Weights of a small transformer language model.
Size: width 128, vocabulary 2366.
Architecture: RMSNorm before each block, biases on query, key and value, untied embeddings.
Each number is 128 + 32 x the weight over its row's rms, rounded and kept within 0 to 255. Layers, rows and columns count from 0. The size above them is the row's rms in percent of the matrix's.

# layer 5 MLP gate, 704x128, rms 0.091, rows 31-65, columns 0-63
size [102 116 105  88  97 111 102  81 117  90 113 120  94  97 123  85 124 115  78 100 102 109  97  96 102  88  90  75 121  85  97  80 104  97  98]
[[117  57 112 119 156 193 139 120  64 192 107 121 184 116 145 123 146 142 118 183 108 104  90 148  91 118 119 119 107 140 105 123 152 169 108 106 118 127 185 137 143  85 147 151 130 156 123 144 208 163 162 137  38 118  75 119 122 114 127 168  71  83  99 119]
 [105  93  88 135 133  65  77 157 119 117 139  93 114 111 129 152 116  73  84  77 161 144 125 138  96 117 153 126 103  99  85 156  77 142  98 202 201 133 126  75 178 147 149  88 115 127 146 136 100 121 114 142 108 169 100 115 109 147  44 107 140 117 145 121]
 [120 123 148 114  56 145 112 173 121 142  92 140 121  83  95 114 135  96 143  87 145 167  95  29  70 129 150 138  84 103 164 132 152 182 135 134 115 149 173 161  88  75 137 166 149 108 100 176 129 129  99 100 117 145  82 101 208 119 121 172 137 144 112 150]
 [183  90 102 131 107 101  94 197 140 106 146  91 114 122 135 149 135 132 119  72 124 147 108 105  80 145 203 135 109  83 171 103 115 104 117 116 103 125 122  81 106 108 125 100  91 115 123  72 130 120 171 115 180 171  95 202  81 111 150 109  95 128  84 132]
 [148 108  79 114 141 159 126 102  83  54 127 105  52 127 148  76 131  90 138 155 112 136 130 125 125 129 137  98  68 161  86 120 162  97  96 166 120  38 147 173 127 156  90  91 133 140 134 121  99 187 103 166  98 183 144 116 133 130  87 157 122 140 142  64]
 [170  78 109 167 118 174 140 178 102 177  86 134 119 165  64  80  85 124 151 185 184 138  96 130  72 148 107 123 167 119  83 152 139  64 100 117 137 134 128 171 130 103 161 160 131 175 136 216 155 112 129 116 106 124 120  73 141  63 101 149 142  86 138 109]
 [104 175 147 116  94 126 108 161 116 114 159 112 112 160 110 176 141  72 166 107 113 168 115 170 149 136 100 177  89 123  82 116 167  69 132 145 150  72  52 175 145 125 141 146  90 156 159 126 151  78 119 113 131 105 134 108 120 157 136 139 134  95 170 132]
 [ 82 105 175 116 121 104 174 142 205 138 174  86  92 140 129 105 112 122  96 129  97 144 127  98  96 197 182 169 158  90 141 166 124  95  67 105 155 146 123 190 148 169 203  97 106  75 106 161 180 107  91 206 167 113 138 176 176 124 152 138 109 162 138 143]
 [125 113 175 176  83  87 135 137  80 112 111 163 121 170 174 145  99 132  97  78 154 155 126 101 111 162 132 120 214  97 146 143 175 145 159 182 147 184 111 162 137 101 116 141 155 143 168 129  71 184 164 152  98  80 126  92  89 194  62 126 106  55 149 100]
 [111  80  96 123 138 171 107 138 112 149 128 136 147  95 138 172 129 138 106 128  80 244 108 100 122 118 149 165 130 141  67 147 202 181 134  76  90 106 176  80  73  46 119 133  78 169 141 161 149 155 111 101 131 131 132 177  90 124 107 107 118 143 140 149]
 [158 138 166 132 129 140 157 100 159 142  78 108 164 163 185  64 121 130 115 134 157 158 116 195 154 158 122 171 137 125 134 104 161 113 108 119 129 120  64 106  87  90 221 110  80 143 140 204 165 126  83 144 115 127  89 153  78 112  90 101  86  96 154 131]
 [ 76 104 160 134 103 159  95 154 132 111 130 114 124 167 130 126 112 101 155 140  69 157 111 109  82 151 125 131 146 128 104 122 141 131 121 130 141 178 115 133  97 161 150 112  63 109 154 152  72 164 137 152  86 101 124 140 143 149 135  39 118 162 152 140]
 [130 125 123 191 128 122 119 182  93 139 153 122  64 164 141 149  99 114 122 126 129 145 142 115  91 107 151 138 111 119 167 146  99 118 110 132 104 126  98  91 130 158 184 120 120  82 161 134 178 119 149 151 160  94 115 134  70 187 174 136 100  89 115 154]
 [139  72 167 142  73 185 128 172  78 148 114 109 191 124 152 194 170  82 101 121 177 130 135 142  95 142 120 160 187 130 164 167 154 133 111 103 154  89 164 120 152 105 107 136 153 133 151 138  91  83  81 142 110  84 130 116 130  78  93 123  76 125 196  34]
 [127  90 140  93 152  97 142 129 132 135 123 121 175 161 137 127 115  67  83 144 194 176 133 197  92 114 161 159 159 115 121 133 130 135 103  80 121 124 142  49 127 123 159  69 170  85 205 197  74 110  86 133 119 123 134  96  95 105 131 144 118  95  89 132]
 [116  92 160 144 105 158 150 114  72 129 124 115  64 138 163 172 115  93 158 186  70 186 103  74  78 144 107 150 165 119  90 117 155  68 127  68 138 154 180 177  79 121 103 161 112 148 120 160 107 116 100 119 164  81 160 109 126 149 205  88 106  99 138 124]
 [154  73  90 106 120  68 135 189 129 140 104 115 132 104 124 129 123  76 102 132 169 127 110 108 111 158 150 104 142  94 197 104 130 133 120 108 141  97  90 107 126 139 126 157 156  40 146 147  93  89 108 189 101 163 136 146 136 144  94 115 128 114 142 127]
 [124 144 149  82  95 121 116 101  86  76  86  63 115 124 142  71  94 103 117 126  99 148 105 118 130 204 109 154 140 141  86 141 150 103 153 169 161 129 118 162 147 112 121 176  53 127 137 143 113 154 161 147 113 120 106  58  65  78 159  92 137 149 128 139]
 [157 157 125 176 144 135 137 133 114 167  78 104 110 108 163 101 113  81 105 100 124 128 114 123 124 107 104 166 165 107 106 117 118 159 204  64  83 126 163 112  92  53  95 127 128 160 128 134 123 118 189  89 124  79 180 126  61 136 183  99 112 157 107 120]
 [ 95 137 116 149 169 167 183 132  99 119 105  94 175 104 113 128  79  75 117 109 126 143  74 131 116 117  84  99  65 141 140 117 153 100 135 173 157 181 113  83 129 117 133 132  92 169 177 107 155 154  48 147 157 160 115  78 179  92  85 119  89 137  71 107]
 [111 133 155 118 102  71 116 163 117 159 163  97  84 192  84 143 136 104  72  88 137 172 142 208 121  88 188 168 153 153 124 167 130 165  72 154 111  95 122 125 100 137 160 112 100 122 161 175 130 127  50 161  72  88 115  76 115 138 121 114 129  85 115  99]
 [ 98  98 137 202 160 109 103 117 134 109 149 106 125 186 117 120  92 137 132 177 148 167  97 200 109 122 110  81 181 141  97 176  89  74 119 141  98 106 123 143  99 120 105 207 130 126 182 146 106 152 144 129 134 119 124  71 139 101 152 138 121  73 150  89]
 [215 139 142 172 126 155  93 127 123 117 131  84 122 158 148  81  86 154 173  53  94  98  78 114  79 170 114 116 135 109 114 103 174 102 110 125  29 143 145 145 135  96 125 126 116  87 116 107  98 109 159 100 116 161 122 152  85 117 128 122 125  86 132 158]
 [166 151 119  71 124 130 120 133 104 112 116 142 177 194  96 117 121 134 142 140  88 125 123 162 133 116 134 179 135 140  82 156 203 126 101 132 104  48 145 186 102  85 149 125 139  87 122 178 124 108 132 110 101 164 170 117 111 191 135  60  90 154 141 158]
 [114 144 115 104  57  96 100 114 105 163  98 141 138 106 113  79 118 145 138 110 115 119  91  88 142 117 149  64  88 126 145  55 167  71  90 166 125  85 165 193 195 122 124 153 177 112 139 102 122 132 120  95 116 137  67 102 109 154 104 103 124  86 129  96]
 [192 137 151 141 157  72 131 145  82 123 145  91 106 107 156  94  89 172 182 104 178 136 135 154 154 158  93  77 128  92 160 142 141  67 173 158  89  89  83 167 122 143 100  88 115 131 122 179 193  92 150 102 157 162 157 112 114 142 128 199 113  72 142  93]
 [149  74 138 118 104 188 148 134  89 130 118 169 164 149 141 105  68 104 114  81 118 112  63 110 100 113 130 107 155  70 178 209 106 137 150 150 130 133 177 126 100  63 156 148 137 169 112 146 149 190 126  79 152 162 166 102 120 129 148  39 134 109 105 147]
 [ 93 106 115 186 149 146 108  78 123  73  94 140 161 176 185 135 132  61 132 169 126  92 154 178 146 174 136 134 158 114 112 114 130 102 158 110 108 118 133 178 110 103 114 153  84 140 157 133 126 154 141 145  93 140  97 109  71 152  86 124 132  99 143 104]
 [133 114 105 119 150  70 157 111 122 138 113 124  89 162 136 104 135 134 112  91 158 140 104 151  93 101 181 157 164  93 115 110 127 139 102 143 131  96 107  66  99 164 128  69  91  94 179 165  69 144  88 134 100 108 157 108 112 164 167 115 117 148 115 127]
 [122  89 124 179 142 138 129 102  61 117 127 149 152 134 153 115 118 170 193  62 111 130 114 184  81 151 128 130 197 128 149 119 106 102  54 145 103 112 117 152 188  89 209 162 117  99 158  72 119 169  81 121 114 123 184 123 127 124  49 109 126 139 161 123]
 [ 81  93 153 130 139  59  98 143 147 159 122 169 134 130 151  51  99 140 110 126 157 111 123 126 143  51  84 112 135 105 106 147 101 106 166  86 151 176  88 114 133 102  73 101 123 132 109  80  67 178 155 146 134 121 185 135 127 124 123  97 104 125 143  76]
 [120 132 215 126  85 115 135 117 123 166 117  88  86 123 152 102  80 119 136 114 119 122  93 194  80 134 156 115 162 143 155 100 126  95  85 139  90 147 127 202 166  92 103 119 143 148 165 122 173  91  95 131  64 131 132 137 124 140 124  76  46 104 140  99]
 [ 80 113 132 126 147 161 177 145 109 137 121 151 150 166 101  88  98 124 153 114 202 143 144 165  87 137 194  78 151 114  88 134 163 114 125 167 165 167 144 152 133  87 164 111 162 117 177 170 102 113 129 169 158  79 196 133 123 133 123 124 189 137 128 134]
 [147 147 110  89 115 165 137 146 123 243 127 146  95 141 175 118 123 142 150  80 158 146 115 110 116 156 155 120 113 182 102  68 165  84 135 140  97 104 103 124 127 119 137 135 158 129  62 124 185 144  66 166  75 128 134 164 145 173 122 119 146 114 125 136]
 [207  23 128 137 120  91 126 163 154 160 116 110 127 169 124 130  65 143  84 107  82 149  53 134 103 134 146 163 138 113 127 134 140  76  93  86 113 131 147 104  49  88 151 136 107 112 145 107  89 171 101 172 152  76 162 135 112 136 170  94 144 145 138 113]]
# layer 5 MLP up, 704x128, rms 0.0805, rows 31-65, columns 0-63
size [106 106 106 100 102 116 110  87 112  93 110 109  93 101 108  91 102 105  87  99  98 104  98 106 100  92  91  88  99  92  93  94  99  98  91]
[[ 97 159 132 194  86 104 118 164 138 188 124 168 104 177 111 127 105 140 193 170 140 152 161 160 179 138 118  92 168 142 144 125 163 179 222 169  82 127 164 150 125 152  88 133 128 107 153 158  94  72 165 146 126  92 132 150 142  87 151 155 194 107 164 145]
 [ 84 136  63  93 125 180 122 132 122 155 152 123 143 137 135 178  95  88  86 113 115 118 102 150 174 108 134 199  84 111 114 147 111 150 134 120 178 135 216 167 129 144 182 186 170  77 144 110 120 160 167 161 134 158 138 128 170  94  87 125  99 134 123 128]
 [ 70 121 176 128 144 128 118 189 108 139 106 163 110 111  58 133 127 155  96 104 123  93 129  95  87  40 121 140 108 134 147 151 107 187 103  86 142 147  98 161 143 144 146 172  96 146 145 100  39  84 167 123 158 114 131 144  72 160 156 148 121 177 117 108]
 [116  56 158 157 131 145  55 106  78 162  97 111  37 132 206 100 134 180 165 166 106 171 123 102 162 135 173  84 166 160 167 151 103 111 200 162 107 164 157 141 119 113 142 131 135 129 158 160 181 133 138  86 134  64 140 166 130 138 138  99 133 119  89 174]
 [171 127  63  89 114  94 118 118  86  98 115  73 130  52  92 121 140 127 155  70 117 166 146  98 141 150 141 107 109 107 132 123 152 148 127 120 147  78 154 147 131 128 179  93 173  86 130 154  83 203 104  87 150 133 150 172 100 168 127 129 121 118 154 136]
 [134  91 123 143 111 127 141 125 126  79 172 163 206 127 128 112 122 162 125  98 125  81 130 135 149  76 152 114 183 100  64  93  68 132 122 141 228  95 137 152 106 161 153 146 162 134 146  78 124 144 145  96 158 177 165 175 150 149 150 157 139 127 159 162]
 [125 111 175 154 160 162 108 129 128 136 175 144 156 110 185 129 158 117 158 156 112 161 137 151 151 158 206 112 115 164 125 114 184  78 112  31  96 115  85 139 175 164 138 164  92  85 111 111 173 137 129 183 123 113 102 136 115 125 172 133 104 147 155  77]
 [134 106  95 170 172 146  92 138 128 131  71 137 144 142  38  91  92 175 111 166 173 132 132 122 114  63 167 145 127 121 138 169 145  91 102 161 198  95  84 124 140 105 121 146 111 107 108 102 148  70 133 159 123 130 200 145 191 185 100 148 142 130 120 157]
 [153 146 161  72  63 131 101 135 170 120 111 176 167 118 111 104 142 123 137 125 151 188 114  48 139 141 183 119 101  92 167  83 121 107 178 112 141 137 112 110 102 151 105 136  56 140 109 120 105 175 154  75 181 138 157 100 120  79 146  84 170 151 121 118]
 [152  77 147 154 132 145 163 202 125 120 159  98 151 127  81 187 132 211 151 182 137 154  79  88 123  62  94 126 137 172 108 135 192 145  97 156 118 161  90 127 157  99 151  96 131 174 132 100 159  84 184 176 121 133 124 123 110 134 123 122 213 134 141 167]
 [152 136 197  86 147 157 119 139 129  97 101 140 123 166  59 113 125 120 150 118  62 139 163 124 123  97  79 145 107 100 129 163 141 163  48 101 140  90  23 174 117 111 154 198 174 143 105 140 130 144 170  78 135 205  64 171  81 157 185 120 135 119 109  99]
 [123 116  80 181  80 167 210  60  98 163 127 138 112  77 170  66 130 155 123 101 105  90 140 142  94  94 150 170 116 109 163 223 109 149 139 134 131 106 171 149 102 115  84 122 184 115  84  89  91 128 174 152 127 169 123 172 129 179 151 149 106 159 159 194]
 [130 127 141 107  88 130 103 216 140 162 123 198 127 182 139 172 128  94  65 166 153 164 125 101 175 140 125 170 142 108 169 120 155 148 133 144 155 154 124 157 107 138 130 122 108 115 111 154  79 123 140 239 163 159 177 124 155 161  79 120 119 102 110 143]
 [163 125 152 115 160  91 120 145  85 109 149  94  84 143 106 145 108 154 122 178 103 134 167 149 130 124 165 174 154  86 165 122 160 119 120 156 128 104  97 146 126 148  79  91 139 149 103 175  87 145 175 210 113 190 163 118 111 187 121 140 111 141 140 113]
 [111 158  87  97 112 160  70 173 170 118 112 106 122 153 173 117 117 130  52 180 169 171 113 131 155 159  80  97 137 150  82  69  97 136 106  84 151 108  63 158 150 159  95 151 119 150 162 129  87  91 152 119 147 133  84 103 139 105 113 112 101  95  90 132]
 [115  26 135 120 104 145 129  92 152  96 164 152 119 124 133 122 159 156 122 158 148  57 132 138 175 107 145 106  86 149 166 137 178 133 108 143 119  97 136 124 114 101 129  94 123 133 108  99 112 163 158 160  89 165  92 108 118 138  79 193 132 143 126 106]
 [128  97 116 138 136 101 159  69 107 156 100 114 100 101 152 167 109 104 112 120 166 129 163 108 112 254 135 166 137 115 147  87 161 109 168  90 139 132 103  73 121 150 125  86 140 125 120 152  88 113 141 187 143 222  89 169 192 173 146 133 138 113 178  78]
 [119 105 156 141  90  75 123 149 123 105 145 138 132 143  64  50 117 168 128 124 107 187  93 105 126 137 172 112 149 160 151  64 176  91 123 111 133 172 131 181  75 133 109 125 100 119 170 164  90 140 152 207 132 125 175 109  98 109 112 126 131 167 118 184]
 [119 116 110 140 152  85 110 152 108 146 124 160 133  78 130  93 164 118 100 107  89 128 142  99 117 162 155 128 130  96 123 172 136  68 136 111 125  95 141  87 111 152 113  94 158 100 180 125 104 144 168 105 181 121 125  89 137 161  75 142 102 131 168 149]
 [145 163 133 109 183 128 107 112 122 122 102 129 111 138 174 116 106  90 163 147 114 102 112 105 192 127 160 165 118 122  72 166 132 134 106  86 105 178  46 138 153 136 152 121  58 103 131 152 156  73  84 126 109 119 163 116  85 105 151 161 100 136  90 195]
 [128 182 164  99 116  90 101 121 103 114 115 127 121 123 127 139 152  83 168  83 101 132 149 149  87 114 120 134  64  58 146 179  84 118 147 158 139  86  92 125 110 144 161 129 146 164 238 102  99  94 133 144  77  98  57 177 134 106 178 102 157  76 118 169]
 [156 169 129 104  80 166 107 123 128 114 179 129 111 131 183 146 124 142 165 110 139  51 132  80 168 117 114 166 121 117 206 124 113 121  99 144 183 107 135 156 138 123 116 128 124 180 104 135 126 124 128 122 164 160 134 121 132 158  53 164 128 116 129 130]
 [104 111 107 206  88 134 158  95 144 120  98 193 105 157 193 123 148 149 169 132 115 110 133 130 149 140 109 113 166 187 133 120 104 162 137 164 170 176 196  94 130 141 142 109 109 156 139 122 117 148  85 117 202  96  47  81 132 155 148 137 109 111 152 135]
 [110 123  95 162 115 144 137 105 153 140 139 151 104 120 194 127 129 150 106  60 168 124 116 145 125 169 138  85 174 178 154 109 115 136 121 144 137  57 149 160  79 141 134 162 146 132 122 100  87 136  65 166 152 103 129  89 142  92 108 117 110 129 183  80]
 [ 96 139 102 117 149 105 112  55 129 111 126 131 146  59 105  39 114 166 172 163 143  87 118 186 139 123 158  83  53 130  74 151 125 137 176 152 105 140 146 154 156 109 160 119 177  98 128 103 196 138 100 171 123 125 154 114  92 140 155 149 169  77 101  78]
 [119 161  92 109 132  94 153 187 158  82  84 150 124 125 108 136 123 190 126 119  93 102 143 154 130 155 146 138  59 126 182 192  84 161 103 145 172  96  72 152 159 126 135 143 121 130  27 112  87 125  81 153 136 145 146 148 137  83 166 132 141 197 151 147]
 [144 138 150 151 115 124 108 178 137 153 126 121  89 186  62 111 117 131 111 109  85 161 111  60 138 111 168 134 115 122 186  94 142 150 149 141 110 165 104 177 152 114 110 152 122  79 182 137 165 119  94  97 179  63 142 166 146 169 107 162 117 142 112 103]
 [130 168 165 107 193 135  86  94 132  79 105  63  48  95  89  89 127  60 108 170 180 131 133 138 105 157 155 148 128 170 114  85  52 145 142 150 161 149 116 107 127 119 141 156 114 120  89 139 208 106 162 121  80 130 186 180 128 148 123 158 153 128 118 132]
 [ 64 116 159 120 161  84 128  75 144 132  79 104  76 145 108 132 105 146 132  93 156 156 115 153 108 109 104  68 172 128  81 150 124  16 137  90 157 136 103 158 132  77 171 113  86 149 123 112  82 159 153 123 132 191 158 123 150 206 131 113 131 200 103 104]
 [136 124 180  93  75  91 100 110  56 168 129  70  75  55  92 158  55  99 142  79 148 122 116 117 100 143 106 172 156  85 136 194 141 130 130 122 176 101 127 180 111  89 174 146 121 139 136  83  94 135 132 113 127 161 212  97 162 105  63 127 123 133 150 145]
 [152 157  90 137 158 139 157 145 119 110  95 124 157 102  89 110  66 175 118  67 103 123 125  61 144 165 162 101 115 171 137 151  73 130 142 194 165 134 130  46 153 118 136 112 104  83 142  80 140 207 154 136 132 156 153 112 111  53  71 105 123 164 118  98]
 [116 176 136 144 133 137 116 120 113 101 159 145  82  79  93 100 160 134 101 111 119 149 149 146 177 108  81 137 155 152 191 135 110 122 102  97 108 191 149 193 185 101 129 158 105 144  92 118 151 108 121 132 124  58 101 110 146 165  90  86  84  99 153 129]
 [ 90 134 125  89 155 177 121 119  90  93  87 147 120 122 108  99  95 136 122 138 146 127 117  90 141 156 104  90 159  88 102  84  53 157 180  90 139 111 106 164 120  95 156 148 133 126 181 130 133 169  88  88 166 122 154 167 106 152 161 158  97 145  97  72]
 [165 167 102 141 123 164 129 154 140 159 101 184 140 153 198 162 136 140 161 126 148  79  93 149 186 163 104 126  92 148 127 126 195  71 124 138 116  96 117 121  87 124 113 124 132 152 125  91 104 166  88 114 175  87  87 104 132 147 101 171 128  64 143 131]
 [152 115  90 182 150  90 141 125 149 166 135 122 141  91  59  98 126 170 146 117  69 140 148  55 142 144  96 190 113 156 106 159 173 133 121 140 109 137 143 134  82 156 130 134  36  83 184 103 143 140 122 135 152 104 133 181 140 122 164 185 107 145 175 101]]
# layer 5 MLP down (transposed), 704x128, rms 0.104, rows 31-65, columns 0-63
size [107 103 110  94 101 112 111  83 110  87 106 102  95  99 107  94 104 103  91  99 102 100  95 109  98  88  92  87 100  96  99 100  96 100  88]
[[124 162 120 133 133  97  89 127 176 124 160 112 153  76 192 161 137 133 132  99 169 129 120 163 144 134  91 142 189 126  84 150 107  97 114 150 183 138  86 125 134 154 107 101 115 132 110 110  97 167 153 163 180 129 123 188 111  89 157 137 114 204 158 104]
 [144  98 178 151 125 166 127 183  96 130 110 119 131 115 143 174 152 142  96 126 174 114 139 100  97 159  93 161 106 163 142 151 116 175 187 109 102 119 106  46 119 139 158 170  91  93 102  82 115 154 130 111  68 116 147 135 107 172 133 134  88  89 147  70]
 [185 102  95 139 154 103 114 171  90 148 106 161 148 133 122  88 184 142  67 108 132  86 189 105  99 134 107 149 112 149  87 204 158 116 177 101 151 129 151 147 175 162  86 134 100 121 139 117 121 109 100  98 148 132 164  88 112  99 101 131 125  26 103  62]
 [150  96 110 113  99 112 127 176  95 169  80 134 116 157  91 135 128 100 128  70 165 118 127 187 128 113 123 158 151 142 102 143 140  49 148 141  57 127 104 119  93  72 129 145 118  59 109 144 110 158 137  96 113 135 151 156  55 125 140 115 122 118 145  95]
 [128 125 143 136 148 154 115 142 103 166 152  97 141 130 165 127 116 104 118 110 183 138 116 165 160 141 144 102  94 150 197 186 150 178 117 162 115 108 132 103 114 129 120 129 203 151  78 110 104 137 115 183  64 103 109  80 132 104 125 124 185 105 126 162]
 [142 148 138 101 102 180 103 126 114 208 112 162 173  74 109  78 166 125 156 149 154 159 130 125  83 119 109 105 141 171  25  62 192 140 103 111 136 168 149 150  91 137 142 126  73 124 162 161 155  80 181 125 134 188 156 134 231 125 103 179 121 139 105 149]
 [108 115 122 132 169 183 144 100 133 150 145 153  85 136 166 116 140  88  84 132 201 213 131  98 135 179  87 101 119 113 153 139 184 167 116 159 120 142 178 180 132 121 128 115 123 168 131  90 166 142 137 144 142 138 144 181 165 190 163 180 159 187 105 166]
 [ 85 146 164 104  81  91 191 121 161 170 128 165  98 153 127 123 176  99 106 120 167 108  69 144 117 158  65 112 102 144 142 137 148 148 164 120  80 124  78 134 102 157 134 115 139 129 100  84 161  70 175 120 109 153  96 140  58 146 172 136 132 121 152 126]
 [134 138  99 132 156 134 125 130 143 136  83 123 149 167  80 128 183 111 158 101 126 111 129 108 129 148  87 165 141 121 154 112 208 110  81 103 136 103 175 115 137 139  93 122 159 158 139 158 143 107 169 110 180 139  64 112 162 102 143  89 138  96 143 145]
 [137 132  77 137 125 106 156 160  99 133 171 122 133 147 144 161 137 117 180 109  72 134 208 130 130 140 139 150 101  74 134  87 119 127  88 121 136 114 129 142 137 148 124 108 144  79 118 192  93 197  81 121 148 120 144 136 165 131 211  87 101 218 126 116]
 [ 76 170  95 124  96 153  84  91 110 165  93 103 127 134 157  71 126 145 134 157 204 172 150 150 146 133 161  94 174 169 146 193 156  95 137 124 136 110  94 140 113 145 116  71 130 149 118  75 116  83  78 129 105 100 133  84 165  88  70 147 185 130 122  97]
 [106 134  93 118 113 170 163 196 136 116 123 165 121 171 114 118 111 114 149 114 141 143  99 188 161 187 158  86 108 192 159 133 133 122 108 157 107 136 167 122  93  82  95  84 147 116 145 186 125 147 171 135 158 114 115 160 106 116 118 148 157 157 130 146]
 [107 130 141 134 171 111  85 156 159 154 112 108 119 150 189 125 102 173  78 187 120  71 154 122 117 122 129 144 124 105 147 114 127  91  84 119  81 107 139 158 142 145 183 125 110  55 146  97 152 204 150 172 129  54 139 157 110 136 176 114  41 107 121 113]
 [117 157 132  74 119 143 124 120 130 170 198 143 143 180  99 163 106 183 126 141 108 154 124 136 123 159  85  79  48 161 104  61 122 109 109  89 111 159 121 142 106  87 143 172  92 176 109 193 153 155 158 123 112 155  59 156 148 137 173 152 136  67 104 165]
 [ 29 184 111 162 164 118 133 136 149 117 153 139 176 115  79 107 128 138 120 147 150 172 110 167 117 113  99 176 140 182  92 127  47 128  81  76 156 156 180 138  79 165 117  70 191 159 131  96 121 147 160 139 145 112 139  96 147  77  59  83 149 148 138 141]
 [ 73 159  93 106 124 157 154 127 143 136 168 162 175 183  94 118 159  73 122 159 121 163 129 110 136  88  94  89 112 213 103 119 170 129 148  84 127 139 180 143  65  96  68 108 174  95 124 115 121 137 170 100 123 175 129 136 113 121 123 178 140 124 160  73]
 [195  67 121 160 144 155 154  76 143 155  70 109 137 118 112 100 137  90 106 117 148  90 107 141 101 149 118 118 139  81 126 141 115 126 129 133 134 159 125  79 128  98 144 172  93 131 124 181 110 110 145  62 128 150 101 138 116 124  89 150  99 136  95  27]
 [100 110 161 135 154 121 102 112  65 114 140 130 160 136 174 100  99 152 125  98 156 118  75 119 166 145 178 117  93  98  93 147  99 155 144 152 174 158 203 147 139 148 153 129 106  99 155 119 147 159 145 139 163 150 145 100 173 137  79 123 138 167 155 146]
 [ 90 150 153 134 123 164 168 152 136 131 148 133 155  55 110  80 151 136 116  44 118 125 153 100 166 116 111 156  96 153 110  87 143 175 140 130 129 162 160  87  68 181 130  59 163 121 142 138 172  95 145 120 134  94 167 139 119 145 105 112 133 186 117 137]
 [154 108 130 106 131 149 142 124 121 198  68 145  99 162 215 122 103 122  95 100 166 122  58 136 148 109 124 141  71 143 171 109 119  99  78 165 147 134 160 118  97 130 172 162 133 167 145 151  98 141  63 140 150  60 118 113 145 189  85 113 108 101 128 103]
 [ 83 141 181 140 151 109 120 113 136  88 152  82  87 135 127  64 139 111 139 142 129 167 160  92 147 103 131 177 124 162 110 109 132 135 148  87 127 173 133 113 111 134  63 149  63 143 155 141 226 181 156 167 146 157 149 146 114  99 139 111 111 129 137 145]
 [122  94  83 130 121 164 142 151 191  98 163 159  88 109 149 104 116 169 190 183 175 117  65 173 134 139 152 151 143 120 138  93 104 103 142 170 104 151 148 133 119 153 177  95 110 141 167 149 141 109 115  94 157 123 114 100 123 134 113 142 145  88 142 151]
 [152 193 122 105 122 131 134 123 158 121 144 141 123 126  55 161 145 172 178 106  97 115 147 107 120 162 133 138 101 150 160 164 120 109 127  76 100 123 166 107  81 101 152 154 113 126 118 162 124 128  81 160 139 171 147 146 133 107  60  78 100 187  96 147]
 [149 191 126 101 160 183 157 127 119 125 103  91 128 112  63  86  89 134 117  99  83 115  57 156  96  75 105 129 102 167  97  77 165 128 166 125 120  99  73 138  62 127 138 128 180 186 103 120 192 119 117 151 145 142 122  96 158 144 128 151 161 138 119 140]
 [ 80 123 117  95  26 156 158 104  91 132 186  92 108 128 152 119 158 162 134  96 144 153 163 107 105 112 112  99  85 148 116  74 189 126 157 115 150 140 132 131 118 119 184 171 161  84 163 123  75 133 160 154 111  79 141  75 115 164 147 160 158 145 141 113]
 [117  77 172  94 121 123 146 113 110 170 124 173 120 107  94 151 148 140 144 137 196 133 130 140  63  52  48  95  93  81 121 156 135 158 114 120 108 118 101 128 167 105  92 131 147 129 152 145 144 187 100 120 122 181 139 129 141 134 175 141 161 118 168 132]
 [148 155  72 123 149 133 149 148 170 181 121 150  45 167 203 110  91 149 109 150 125 127 128  82 200  63 114 111 124 106 165 136 140 143 171 150 151 124 108  87 154  99 128 156  89  76 131 141 139 111 117 118 126  85 126  93 166 155  75 128 105 130 122  91]
 [173  62 132 233 143 125  81 109  83 150 118 122 110 113 145 126 163 147 103 172 105 148 167 100  91 160 164 111 104  60 129 101 105 111 132 120 111 159 118 108 186 149 176 127  93 183 171  94 113 133  98 173 151 149 171 120 146 151 124 122  74  89 152  81]
 [101  92 120 115 152 171 112 106 171 156 135  91 113 120 136 103 180  22 109 125 128  98 134 148  94  65 157 159 128 111 128 114 108 129 133 185 119 169 135  77 167  92 147 109 111 112 119 123 141  93 117 117  81 133 115 110 104 150  81 112 146  85 125 151]
 [127 116 141 139 114 129 141 141 116 107  75 108 180 132 150 143  81 173 145 123  83 146 172 152 135 148  80 161 170 117 120 119 117 122 101 125 141 110 124 180 196  78 199 102 131 143 157 101 107 156  62 130 146 106 107 117 178  90 151 134 109 155 141 111]
 [185 113 157 125 150  97 104  84 142 142  70 152 149 151 113 101 159 151 114 118 197 123 227 130 118 149  91 145 117  96 217 123 123 132 128 203 144  87 171 115  99 121 108 117 137  80 148  82 151 102  93 142 116 115 138 133 144 131 106 220 114  84  75 101]
 [172 154 143 147 138 164 161 118 108 121 145 149 135 100 118 142 147 133 127 162 104 105 255 125 188  99  34 122 158 118 101 127 105 189 103 148 200 136 127 161 161 138 118 133 120 143 126 166 130 133 140 135 142 105  92 140 174  89 106 128 139 156 113 146]
 [157 161  86 153 133 149 142 167 105 101 157  88 155 106 113 179  95 127 164  99 147 128 138 136 145 209 129 173 129 139 116 126 150 121 112  53  87 138  80 147 112 124 135 170  75 101  43 112 114 147 132 106 128  78 169  99 161  77 102 142 127  82 131 135]
 [161 129 125 140 178  21 121 156  54  51 124  65 154 161 117 103 104 103 135 100 104 178 149  99 113 183 140 111 134  87 152 174 130 144 159  60 107  77 151 124 137 176 102  91 152 108 133 136 135 114 134 131 138  48 126 143 147 131 158 127 119 146 161 143]
 [130 116 135 164 142 129 166 177  99 177 122 180 134 162 131 193 165  60 146 118 125 123 166  94 171 116 156 114 107  95 136 143 146 104 196  81 104 184 103 113 177  61  88 143 121 136 146 101 139 121 150  84 122 117  78 112 121  85 138 132  99 125  83 132]]